Part of a small language model's weights: 2.82M parameters.
Each number is 128 + 24 x the weight over its row's rms, rounded and kept within 0 to 255. Layers, rows and columns count from 0. Numbers have three digits each. The size before them is the row's rms in percent of the matrix's.

# down: layer 3 MLP down (transposed), 256x128, rms 0.246, rows 213-255, columns 0-63
# up: layer 3 MLP up, 256x128, rms 0.285, rows 214-255, columns 0-63
down213 106:118147132154084132158137108081102158097133116084123138091136084148126159112103115074099153090113125173190149182155138134129138164080109114139151097129120148145130127145153089119122100100088157
up214 112:126139144128147165153118101149134145124115137121154143124167136134119133138156133146141122134129129093089169164116151146177099119109110116113134107144119138075133095175169114113146109179091148
down214 106:164175130110118109118139123126097151093140157143089129128141144098149126100113173120096101112146121133109159188123139121096089099137123145166114127142116129122110157106095135151069127140118163
up215 084:133132114143104157128074121119132114142113127134106117162116119113097120092153120147145123132093142104075139158146120086155077134122125122060157154099127111108140102181117152095143136129111161
down215 090:154151133095099153138138126157128112130105131098155084095147141094132078179107159117136139152147141085088097165163153127140145162118133145081109154101130112114176115163124098119125104098130106
up216 089:158163168106136102122193086105157124139163130129130137119085117096102133097099142150095110133166146150124181149162113131113164133116137077138112118115138088135118136126091131121111117125152149
down216 104:140149128102152115131182128137120128124158098133134056145109109113126111131075125104101120118172145177122133117128124131123122126112108087108122155155116099167102163120114123118141106148162165
up217 085:158154164096108113123108124164145130156116132101120098133139122163129142119150116137109105161151138151120154083074129156098134087150124142119104120126126120114091109110145105125096150127074128
down217 091:150108122120167115129134125106084120139104119135180078114095135111088110118096134152130136140144130189111104107186136108173136170176156132164144165084134156166156138144121115118134131141154101
up218 110:095156151122128111145128123066130110128105148105112109068110128116096158125080112130118128099102122131170124140095119167158106161100127166129109136160135136124134113109156100183128123134129127
down218 126:108132149123145100114142141101120127117150145115131114076080113117128119126105160157133136105128085117146155127097118132139159168137116186146133100123120137101108126154154120167097164161117154
up219 083:120122140121097132123132127135163146154123142148177131136119145185098120084152146127161157097145113096154100111122152099085130130131179114096114100144040144141081119117129128141098133123069136
down219 091:148160122122121133129107092106114142092153144140107193143097117110126121122158109110080127142094136162115125112110112136133152142130117154156159184121147096096132135124127136155104136152102119
up220 123:161125136124155139135125130076148093140136129124119099174124121107115135111173097132114130170158103128166113148134137141127155107179110139141126181079148092147127190102134131116102139130163108
down220 124:174117130105129127157131139107182115099131198162153136132100144110152146131139128109107113171152146149136162133149123095139131128131102123132163147088131088139114147120121116146103176112088166
up221 064:119102143060161163111148155127159112130139125150123109099109135128142139160133101134135142123153128130118139138127101136115117113140132154154108158122108160115110111130161115113156054114100099
down221 089:169148132141126135076089116123116152148115113126100176146106079134088144138133136100148147131108134128158149136094119133124116137167081128156106143102120144132135155077170131139070099175139113
up222 091:119157097099157116142140126154133073143113173136104144113112129104131151105148078147093161152138105208124119143149130168136111146118135111113145167096148153113107099128157126078155131108147132
down222 086:098136118107129136136142139114144132117105124104154141142139133134130140105140148100125124133120123138121125150129113183120130151126156117148163141147140144141139124102134157126141111136153098
up223 104:134135101111148136165139153129140115122110123151185153145084076154089179112140096122087148125138133107109107136137133117123159065132091127119144113132114120111116133102095138126121087135118118
down223 098:111094119135126088123112130093123088191142102113113133107150113118095111111128123131146151126078133103097164139169092113155098132161150126159123114152122084136182091127126162197134088120142129
up224 098:128159167140153136106107112140144100118114140099091136157151147114163104095122141068158095088158089124108132124155142134139150126136124085133134134130116154119115097113101117090112136077106126
down224 104:093100107126165078132153154144110155135170150132168165083142162107128152127108129171120130142129147135115072126133128094174130133124098134134110154177107115096090138133103118103096108136169147
up225 102:146139141129156138116128060138096120160139092148161175149128101103131157110133147140191135134142146117108162172157128130137119103126084115158143151197117134103113147129131154139130136144150147
down225 093:129160105127125101113138128091159150090120174083096171096140153161122156081111139144096119118156140142131131138155134131107152156135130106132123138122139135146133130194156146102097150155128150
up226 092:131152088098125101153160113126111168123145110168147153125097108133152107119131083082102136121117117138126180129134114118168125101156118137110148142110114173127127085099114137152120141139118132
down226 095:102115134112113158155096156102111175169119119125165153120129148150106111127140138105109113128105142128131141075144066128108146112103143120112169152137090094108116167103133113144138150136125085
up227 099:098121151134122160103102150141122150150117156178126115183108149121086140147116116154089113138129127097129122146146173160167101110133116147151145137149126118103088133128119122113121110123066138
down227 092:130159106152133111149093092156137115111100129115149125132154079154127140112114120132163130119127083169114123171099142078119129114158099125130055144137119162127137088181181134132123117148142150
up228 122:125133153153111162130174092125116088138175163152136091158104137146111153121071124123138127116118136153077112117130165119111100107164108142095127115137129135143118095125115080156155123143134140
down228 103:098133092117129118097094105173132129150119130148119067109120113100099074150140133120106105152153166128117099126122140099099150140093101174107133110133117126136103093132112120124083088131137156
up229 094:108124104080164176123114100155106143089145133124119083126128144117141131142120133125165160145138173155161114109124101152102186103130142116109136152108128131163112101169145128130153124143124121
down229 096:136114126159152119125115134158167138127146150133154110166148122154125127134144113141159186124118116136090168151147101129143097150153123116108100120131136128131157158131107119135114131171138120
up230 088:118123138140101102122098159096120071136083162151123126134149062074147152117150105173139140143147141134117172122086128137182128145156140118120135138129116104118112099151171121116112163099112163
down230 094:137153117113110124098154152144110199136147136122125112119136098131120116108146120102090148158110146130150144164086096114070166133106158169126117144130132092121115134103149140117121142119148069
up231 090:120117125126116147117078135135184116143167136101144143122110146102177126163129075116119155146099110115117143102147116137196107093154098081111113144112096143093137153120152093149146130175121158
down231 099:124144102106107135141114106103138152100131108167104125146124124092128114147127118093074108122129150112138109092152151116153110106112107132092130146121108111096105108161104123173141128125087132
up232 101:078172117148091154132120094125148123119155148110134121114127141138087167151135156154153177131107168111146143167124137089143129133127136144108104114081126115153114124148103125137181070147088127
down232 095:166114185144131126114132154133134133132106160112135159147144158133128124104107110152149143126139127142091164078118122156097124106122145133129109130150108094163129190116117165143121140120128164
up233 117:146134139134095156168148140118099102162091135147122156135125096135071125108132156130115120135095085110106188154163111157115134138105159130173131153180118080112115119112115137141160127139126121
down233 107:105131123139119175137105129148152108107144122113147068146094128129147183078140142119110128165140108094109095113163123168131146109092105115126107162118149121160135137157134121116103109148148118
up234 114:118138119089115123071117112129143136132141124143127099081156165114123112176102115133136123135117139135114112120105109140155137119127143110140121120136125107104057145131139130135132181119133152
down234 105:123164145113116165142117167101156131123158108130146052094102096170156147104125109149141139221143085125127165104111127112124134104150103132103129137148158148134113098115093144116091119097182147
up235 094:108100168103152145095130169173157138135133099143157117139123087110160145115096075123154139122107140128139118111115145153129071127141088156087148127135115171129078119158143135154157133144102156
down235 095:099130122168139111118116117151121138118108141106121136149131147125117135108162140091102158132162143158172108078122144150111128124183172122127183134074155120146105130116150176106116124138116129
up236 099:115122162154109156166125125118180104130164111128104125142161123135144143136160124108163133140171107107131108138140155108171156113109098146119114116139128168127076121093156129111127137155086134
down236 109:060148123164152184155126155119148129136115152131136160129141109128101111100135093137134123170114136104187103090150111134104106088133095137103156147117113154161123144177120126146079129082136107
up237 112:113147127152130119096156143100118102141129115154060112107134131108134142136134134120095115121094094105117143095128157112100186135122178116104133124107124113143160135142166161163144114141160135
down237 101:155111127168125115137081147135126128141106082137103115135159161149092133167101081148142104120149153096104123126128171108121157077112133148116104131114098138099162143114179204141139161154141154
up238 109:133136126157122139112086120167184090168119175185152105110154155168142125122131099121113135145096093129143124130110120137153162134113136130117123102049158138086086141109129156145100141145148141
down238 117:164128124154140174105108123106099142119133105175131102121085107115092126144127153050083141133092119104154143128188093134101137145117140153101140138113133108148153158100108139157164084152131144
up239 082:143134141129142136087113172116132167130097131134133114092115160113126092146113099111092105127113092073100132176124120186173176137114139122119116103152141124131120161134124113157130112139120124
down239 100:090137134156090142157135133107130128149142082133106114108131130110198151114126100130196111091110139126137129128150063137144137115093113082112133138132115130111137138116119122160124080133103145
up240 095:144131159110130144092126166135149143139085150097145152139134108130136124079125076127143089129134119135137142105106132139105159138159103090118152139121153092111086102148149086136109172150124133
down240 093:115092119164110155109168130122118114098141116127130121088086127153146150179137117098129147126142102110125125117201138128123116139175078114132097098142130120120128164139139108122146082125121156
up241 101:137133105126164162097133155128102138193119133158139144130127161136117151158090133082143134126092102091119130173084151112137105155103130129138108119151120124116147131091098149172169113154115075
down241 112:141108146173125155155102159154133127155130128130134100116128137135128094119092123140126151114151152082147093112155126146096152142136185142156107120123080121109161125131161136146132080120130094
up242 104:132150107099121131137109114101127096139134089148135160127127151110113157097113131171127162139131106088127130147127191134117113089104120154152133141137094106123145111120171110180109145099132098
down242 103:134093082102126124135149124134098089123144088111181156120131133144128146158140140129123115110144112128169134179117107155126133099135099141098142195129110124160103153135122102120109139110122138
up243 115:156164172079119116119094145140113158165092144111171100082163104121141149103088147161138128142131129137138142103154167117062157151086138127125114112109134110102123122154118137134098099138116092
down243 107:131146119151108155142164077128124154139136141117146121090130105097113116144149151097108087103104112137163112115096112087164146159132112122114139145144180135141093152138133130131166115173130142
up244 097:132095148181150079111142118130126106119137145128112128139130134152143103102135111112093130168134106165149167140145128104165134094143103091129143112106135176135136088160151143085140140130112157
down244 095:114141119111105142118123193118119124119173094162118180125122107147080125110102142151160128113145143150136085135144149116086130141116148132111220101116142137113153131096097129106139115080106144
up245 097:144176098132132114165048097146119139123155139137130074089086152121086167116125106164108173129101095163127091093108140127127159103130151119147137152085129142130159116145193099154113128128092120
down245 102:096135147103128127125142142143155105102122135142141151125138089095105115098110079132137116084135108123143124153119153117143110163095202125089129064139103149148096090112131165074133126120133132
up246 099:159176150090138150097125111109144146121128151121158145126115117120117130143128121095108141134179127134133129115145106085071163111135143111107121156132145076115143102098130168159148131116143150
down246 098:167121118190116150112129202127095135112109140153142091131112132152109090100120144139119127149162122109179127107102143122128144114170108149126119155172122129101122131136145131114136152142136123
up247 104:100158115130116131135136110146172085161089133185144129134119143146129124083181065148105115120152161092182138124133141204124120099110126076138118126131137149114151138114138143140118153150144152
down247 095:156109171145100149154114079128095158099122121120125166135069119162128106144133139157130102124067135161135128127132133102118165113110118137145099124164106139136114120148112167098090089132120125
up248 111:128111139073093093147098112211138124149107131111139143121142147143126125108133127147142136146084104074132131188175132124111106143108125126131105113131143096117102123087134161144114152126136125
down248 097:097140107138107143097105164125171132115123124120124124146131144087093114158141098104138117133161106150129172161106114083089151127103140113146122081140123138076142146147123181090137146119154131
up249 148:118168191161131129109113121134147135161134134107116107160146074153109112079089087120144127078141095112121168127160118119161161123118144141119155092154111129121101097114115123138108152109134130
down249 123:143138146140136096133143076146095173126130090164146110173116109142126163123148140075090167110095122137094144113137109193123142181147141140109104129142148111160113134068143165108153114130120112
up250 089:097142099132107102170151113175143154125145161130163146094138147170098104118155125153136117153104134114139125154116117065116187155143100109138143148093128124165104129124160155133103105103121114
down250 088:179102146121132137095114098127148118161136111109141158101125097120117111132173147101121142106117082147136104127119125114133146162122151089171114136101143121144080143141109116149143122106151101
up251 083:127159108125121089173095156094130142157135148119183158117114084117137152103130073128133148161126129112093166124118108140170075135127112111122116148116126100140148160135159155102110108138080136
down251 094:132156095104167100154136142151120123125135160168142119119127129126116142093150097112075136158143123104105092085106133107109126118129122164118144094134161158140119098121124126127092101115101112
up252 093:150099118112156147111129105136104150175168143136148120121145134127090099097125116125135161115117128119116170120165098136150114097134077148093098088149127127140126156095124129139145118128157125
down252 085:143128155132106130164114157107130102158031102148130157123131126146091150119145124145119169143158102139106124139118156102096136115139138153093114125142142122135123099141150133118102150121087082
up253 087:143137127128100164157141147101122104130083146134112126167143118124100110072171114151109142150107100122145137147136153100127131123192116114170086139096128112112142123125156117120149147091125123
down253 085:145112104117117121104175077146132180132171087139141169116169099138170092142164090151110097143131141127126125131120152129136090145141155139141168147132161136093153128119130132157099140124121098
up254 102:214093097130127119137158159123098121103128133123145122133087133129112126118126123152121159121089172138136145082149118123128133086196097154134117147094117126159147064126111161118130106129152144
down254 100:113109143129135116165109143164139104160129139151153167111135121153113102122120093150100117109147100107119135137121152128146124111104094126126133138152089122131116140151125126108146146148107116
up255 101:098149160097126123064125112185122152122124121148123119142111076143124128121096136145101151115112142127119058133153085137105166109117139113121132139108155125125119133141127129131114071125109106
down255 097:182136111123115156081139096127131142136091103108115111108144138158155109067175170127143153127103122124156100153105114134130133129158138112135094124144160132154068125125144120143098114103125150